Weights of a small transformer language model: width 512.
Each number is 50 + 10 x the weight over its row's rms, rounded and kept within 0 to 99. Layers, rows and columns count from 0. The size before them is the row's rms in percent of the matrix's.

# layer 8 attention query, 512x512, rms 0.165, rows 0-50, columns 384-447
099:52 53 58 58 27 69 42 50 40 38 64 51 61 59 47 62 34 60 56 44 58 33 53 44 56 47 56 48 44 58 38 55 39 56 41 46 45 45 64 42 34 46 53 38 66 42 60 44 38 40 49 20 42 42 48 48 64 47 64 32 36 29 59 41
093:46 25 67 49 36 65 48 53 55 56 56 56 38 47 51 48 50 34 59 27 37 58 50 29 52 45 51 63 48 59 50 50 57 59 63 49 23 53 36 59 38 39 48 46 45 44 57 67 69 39 32 48 55 69 64 53 58 47 45 58 41 52 36 62
094:45 48 38 52 48 68 51 56 61 50 72 53 39 47 40 52 42 43 46 53 55 33 50 44 34 44 45 51 41 62 69 48 41 56 53 31 45 31 53 51 30 45 48 64 35 45 50 67 35 54 60 40 59 47 62 41 50 27 35 44 51 55 69 57
106:62 51 37 31 32 50 31 61 38 58 49 48 43 51 48 37 64 40 55 57 52 45 67 48 51 40 47 55 48 73 68 48 76 57 52 49 52 65 23 60 51 66 61 51 54 58 37 45 60 50 51 59 46 54 72 44 25 40 46 53 50 59 37 57
091:64 49 48 65 45 52 47 48 52 38 45 32 46 43 61 48 38 52 58 57 54 54 66 43 63 47 58 60 50 58 37 47 34 44 59 56 70 38 42 44 38 42 47 58 48 51 33 66 45 45 68 40 37 37 49 39 60 45 65 44 43 53 56 61
094:52 55 40 68 29 54 38 49 50 31 59 57 46 56 43 55 56 54 50 52 47 49 58 62 48 49 53 48 29 48 40 58 65 56 60 53 62 37 48 41 47 58 35 53 53 44 55 67 47 39 45 47 47 55 49 33 45 42 54 57 60 48 44 58
094:50 68 64 40 48 51 37 43 54 59 61 37 40 53 47 63 46 57 53 48 39 40 52 48 62 74 44 53 47 31 51 52 58 67 55 51 35 45 64 59 55 37 43 30 43 62 48 49 34 50 29 34 37 57 67 54 52 30 58 42 68 46 36 36
103:49 36 53 63 51 58 63 30 41 42 41 58 60 48 49 29 41 73 49 41 61 38 39 53 53 40 39 56 31 58 61 56 48 53 57 54 47 38 46 55 43 39 51 58 53 47 57 57 44 33 42 49 25 29 48 56 52 53 60 47 48 49 37 61
096:47 46 56 49 57 42 60 55 51 45 58 68 42 47 60 44 52 42 45 55 45 44 47 67 56 37 48 75 50 44 56 52 56 46 64 53 22 47 46 49 55 44 33 55 51 53 49 67 55 56 54 47 36 59 43 38 34 33 61 49 44 47 40 47
097:49 35 47 50 47 63 33 61 49 38 55 35 67 59 54 56 48 40 55 51 61 55 38 42 57 44 45 50 32 61 66 32 45 54 54 47 46 50 60 53 60 55 80 61 55 47 31 42 46 30 52 49 61 47 56 43 49 50 33 71 75 56 45 56
103:45 44 41 63 55 36 63 68 67 64 44 54 60 68 45 52 56 50 53 44 49 54 56 53 56 48 46 56 56 46 55 48 50 63 55 58 52 46 48 50 50 43 39 62 51 46 51 41 53 32 56 51 40 51 57 69 54 49 59 45 40 49 54 36
095:58 59 44 61 53 39 57 53 56 53 58 50 45 56 55 62 52 44 54 63 52 50 46 57 63 46 32 58 43 47 54 43 52 54 50 39 64 70 48 66 33 38 55 48 52 46 48 65 41 49 45 40 52 49 37 45 57 50 57 65 51 54 80 59
099:57 40 46 47 48 54 48 59 57 40 60 34 52 42 56 40 59 21 45 55 46 61 58 37 53 45 52 59 49 50 61 58 32 40 41 51 60 42 56 54 50 65 40 57 44 51 48 51 63 39 55 76 56 50 34 69 45 42 45 50 51 57 62 53
097:47 62 30 46 64 53 51 47 45 49 48 40 69 60 59 51 62 50 59 48 57 54 43 50 64 61 41 50 44 52 55 35 49 42 39 56 62 41 47 43 46 25 60 37 58 39 50 43 49 50 57 61 60 32 44 53 76 34 46 58 68 63 41 41
101:64 53 56 68 43 46 61 53 37 55 75 45 26 52 32 52 40 44 50 40 56 49 68 43 25 70 45 38 61 50 50 55 40 36 26 39 27 39 47 52 51 45 56 50 46 45 39 70 50 54 60 52 66 61 36 55 51 48 66 43 48 40 37 60
099:44 42 48 47 38 50 55 49 59 61 49 38 49 48 49 46 45 37 51 62 67 44 42 41 60 58 54 54 32 38 52 45 68 51 50 40 48 69 31 59 55 45 46 55 40 39 44 55 54 41 45 49 52 56 65 54 52 55 42 63 42 47 45 51
094:46 69 44 78 44 67 53 61 58 67 51 69 63 56 63 57 38 48 55 45 57 64 49 40 47 56 51 46 52 49 42 56 58 58 26 43 42 43 58 44 53 45 65 47 64 55 45 48 41 44 27 46 56 36 34 64 60 45 59 45 43 47 55 48
101:65 71 56 41 41 35 47 58 54 56 47 57 44 66 47 69 64 43 46 75 52 56 56 48 38 38 39 41 57 73 52 42 45 74 58 33 52 60 15 64 50 49 49 44 46 54 54 45 61 46 48 45 49 50 65 47 36 45 36 51 42 45 32 53
101:38 48 39 45 48 56 50 60 52 53 48 38 60 44 46 39 57 49 44 41 63 40 68 46 31 42 51 39 45 33 42 68 41 52 40 50 44 43 55 51 32 44 64 46 37 42 53 48 55 50 43 47 51 51 33 55 56 45 33 69 61 52 42 37
102:55 51 41 53 54 59 42 46 48 37 38 46 43 35 52 44 59 54 62 57 46 41 66 40 50 76 55 59 44 54 42 49 51 73 53 59 65 37 18 44 42 31 43 47 52 40 58 34 42 45 35 42 42 43 45 46 43 55 52 47 41 65 57 41
095:39 54 53 54 46 66 48 39 56 46 33 46 69 52 52 52 67 31 51 49 50 74 35 39 64 54 39 53 51 64 52 58 44 49 49 36 45 47 60 68 30 56 43 28 39 54 55 52 52 70 49 54 62 52 66 48 43 51 62 58 48 61 62 42
099:52 42 65 15 53 54 61 45 56 52 71 33 43 56 46 48 52 49 53 45 57 63 48 47 43 54 67 40 47 45 70 59 51 50 52 65 53 33 55 42 56 44 39 68 35 43 53 41 65 45 56 51 19 62 61 56 58 49 48 67 52 47 45 46
094:70 64 37 61 41 56 60 44 67 52 39 40 55 51 68 57 38 59 41 61 71 53 47 49 69 41 32 54 50 52 27 53 35 69 61 50 59 48 51 60 46 39 66 50 57 31 48 44 53 42 44 37 70 43 50 42 47 41 54 43 37 68 49 37
097:70 49 63 60 47 60 35 43 40 63 48 31 50 47 55 48 53 46 46 57 56 61 46 52 60 55 66 49 68 64 54 46 50 36 39 42 46 48 54 56 51 45 50 50 59 57 45 60 26 61 49 65 58 40 62 51 42 47 43 48 54 41 49 49
096:60 69 51 51 20 55 31 55 36 46 45 44 52 40 42 53 40 59 44 52 43 57 54 59 47 52 51 37 45 34 68 36 34 47 50 46 43 31 44 37 79 66 59 68 33 55 49 32 52 41 63 69 52 60 53 54 63 40 46 48 50 47 55 47
102:68 57 49 44 42 48 77 69 55 56 25 33 53 53 46 52 53 38 69 63 54 52 28 42 45 50 44 36 49 43 36 44 49 50 33 57 63 65 34 51 44 37 24 47 58 57 53 41 50 36 57 53 48 45 51 55 50 41 58 34 37 55 50 58
102:44 61 51 45 49 46 32 60 33 38 40 62 38 48 64 38 63 55 34 48 57 48 64 47 52 50 66 55 49 61 53 48 32 53 32 40 21 65 36 51 69 62 51 46 54 55 49 48 66 60 57 49 54 66 48 41 43 63 44 49 45 36 34 57
102:50 41 65 49 44 67 31 53 63 46 57 41 39 52 38 61 61 42 51 63 57 41 47 71 61 56 51 54 46 53 30 25 65 65 29 31 56 57 54 43 45 41 52 36 50 40 30 51 42 61 43 63 77 46 41 44 40 37 32 37 50 34 42 67
101:51 53 44 56 56 56 61 49 73 48 37 20 41 65 58 32 35 58 40 64 54 39 52 38 66 50 42 76 34 47 60 29 41 50 64 58 51 51 74 64 46 55 32 48 46 42 56 55 44 65 52 54 53 29 66 33 45 56 47 46 41 44 40 49
102:63 47 52 38 39 55 46 62 47 48 42 62 41 44 33 46 46 64 48 55 68 49 54 46 53 42 45 53 47 59 52 61 52 50 57 55 31 39 33 63 35 54 56 40 53 42 48 53 65 53 50 44 67 56 39 56 39 49 52 45 48 62 49 51
103:55 58 51 36 45 61 59 57 41 49 61 36 41 31 54 49 50 44 55 55 63 52 46 50 47 67 48 38 57 65 45 63 51 64 30 39 47 56 61 44 52 38 76 43 56 41 53 30 39 51 72 54 63 27 50 45 57 37 70 47 57 62 38 48
098:52 59 54 39 47 50 66 56 58 56 67 52 36 50 64 37 67 48 40 43 52 63 61 43 67 44 48 51 46 37 41 50 56 68 57 28 52 38 29 54 58 62 56 40 51 48 44 47 44 48 58 58 61 13 37 50 43 60 39 56 64 50 51 50
091:62 49 46 46 44 50 50 52 41 67 70 74 52 56 69 39 53 49 57 58 56 59 57 58 46 49 40 38 49 59 56 38 41 57 31 45 43 52 49 54 55 55 60 58 64 45 54 23 55 47 77 52 65 42 67 37 54 50 26 46 29 54 44 33
099:54 37 35 47 56 38 21 56 59 39 61 53 57 44 57 55 52 34 40 48 55 64 62 68 54 53 52 56 55 54 63 41 51 59 67 36 68 40 48 56 45 59 52 50 46 55 39 28 61 54 45 68 53 53 58 70 49 45 48 36 49 40 66 49
093:39 50 41 48 57 45 63 35 52 64 43 51 61 65 60 37 39 46 60 62 47 47 51 49 48 51 43 43 52 54 38 55 43 50 60 54 66 39 34 54 49 55 47 70 53 41 43 46 55 54 43 48 46 65 36 50 60 33 64 62 47 55 55 57
099:42 48 67 33 56 43 62 42 48 74 54 69 47 62 52 57 41 66 21 62 45 56 40 51 58 69 58 64 34 36 43 66 33 40 43 49 43 66 62 39 49 29 46 41 37 45 54 46 27 65 33 44 35 46 72 49 47 50 50 40 40 57 43 48
093:54 36 52 51 35 58 59 57 49 51 51 50 56 60 43 19 39 58 60 54 59 64 43 44 51 36 54 46 51 53 37 33 61 40 56 52 24 43 47 55 43 49 47 58 64 57 57 49 52 39 52 31 50 38 49 43 64 48 39 38 35 51 47 44
099:56 61 68 33 49 52 31 59 51 55 46 41 44 33 45 55 53 56 50 38 53 51 57 64 24 65 61 66 51 58 48 57 42 45 44 34 42 51 38 34 46 49 61 45 49 38 67 44 44 42 47 42 54 35 55 32 60 49 50 67 57 64 48 57
095:48 41 54 53 44 64 46 67 46 56 43 46 47 35 46 50 54 51 52 65 59 38 38 41 46 49 44 57 48 55 50 52 58 51 39 52 37 28 53 32 56 56 44 36 39 31 50 40 54 38 46 54 38 49 60 45 43 43 47 66 41 61 44 62
093:49 32 56 59 28 49 37 42 50 34 45 41 54 47 60 60 76 54 51 46 44 61 64 50 48 51 49 54 50 27 53 63 66 45 41 54 57 59 67 31 45 40 34 38 50 43 42 35 67 62 50 35 39 57 48 65 48 53 30 59 57 57 48 39
096:49 44 47 51 39 27 55 54 42 47 34 72 48 51 66 43 31 43 43 43 58 45 45 51 52 49 55 54 43 45 40 43 69 40 55 39 36 75 58 41 51 64 49 58 53 58 48 46 46 47 63 47 57 46 46 56 41 46 43 51 61 68 49 40
096:52 50 56 33 59 50 64 60 55 51 45 69 52 54 60 63 40 51 61 61 61 58 54 37 64 41 30 34 27 48 32 48 43 47 60 65 59 31 50 40 56 56 56 39 47 56 59 63 56 45 53 46 52 52 40 51 43 67 57 59 42 44 47 52
097:55 36 49 46 51 30 61 67 58 57 48 43 60 58 42 48 52 56 65 68 68 67 45 86 31 52 58 68 50 46 51 50 59 65 54 38 46 58 41 57 56 29 50 49 55 39 69 61 55 41 53 40 46 40 58 51 59 60 63 43 55 51 61 47
093:22 55 39 53 41 45 58 36 42 51 52 57 46 47 46 67 47 55 50 53 41 36 44 32 51 66 55 38 42 28 47 50 54 63 30 54 50 52 39 55 50 69 48 57 50 63 43 44 48 33 75 37 58 55 50 39 43 54 48 60 57 36 44 37
094:80 59 43 52 62 66 53 43 46 76 55 48 52 49 62 56 44 61 54 62 42 57 36 40 40 50 28 53 53 64 50 46 40 39 55 63 64 36 49 50 43 61 44 52 42 63 69 53 62 43 33 48 54 57 51 46 34 50 71 44 46 55 59 41
094:61 46 63 44 56 61 47 46 44 50 59 54 61 47 56 74 46 42 48 62 45 64 69 53 23 54 41 60 31 54 56 37 56 49 66 61 54 49 29 45 52 61 68 49 47 72 54 53 52 62 58 52 70 46 54 49 46 69 50 58 24 55 47 41
093:52 64 43 63 53 60 52 64 40 41 50 65 68 47 66 42 36 61 59 50 32 48 65 79 56 66 59 43 47 44 51 50 59 49 32 50 72 49 65 47 57 49 47 58 53 41 43 63 42 59 43 57 53 40 49 57 50 71 39 52 61 43 55 55
101:59 35 55 65 56 61 54 55 51 46 39 57 61 43 45 53 40 61 56 71 44 51 45 53 48 41 56 57 55 58 70 52 37 48 50 39 44 80 56 39 51 65 63 42 53 46 51 47 63 47 50 67 56 46 50 39 49 61 57 37 58 49 44 56
099:48 56 61 27 48 57 37 54 52 44 46 34 38 53 58 71 44 61 39 67 45 32 71 58 46 46 61 57 54 37 61 58 61 26 55 42 54 66 53 52 27 58 63 67 37 63 64 57 71 52 44 53 78 44 60 38 37 54 47 50 45 54 50 54
097:55 46 41 68 40 50 50 48 50 47 50 47 37 54 32 51 45 38 53 49 45 65 54 46 75 36 48 47 53 50 60 63 41 52 53 53 37 64 45 43 34 55 49 54 47 44 71 60 51 48 61 61 52 47 50 51 65 55 55 54 64 52 60 56
098:43 49 44 58 74 51 75 20 29 41 38 66 52 51 64 48 44 52 34 44 67 52 39 51 38 72 35 55 43 49 54 41 43 53 50 62 37 61 45 49 63 52 68 57 65 40 41 54 40 67 53 48 56 41 35 57 39 46 41 43 62 55 26 51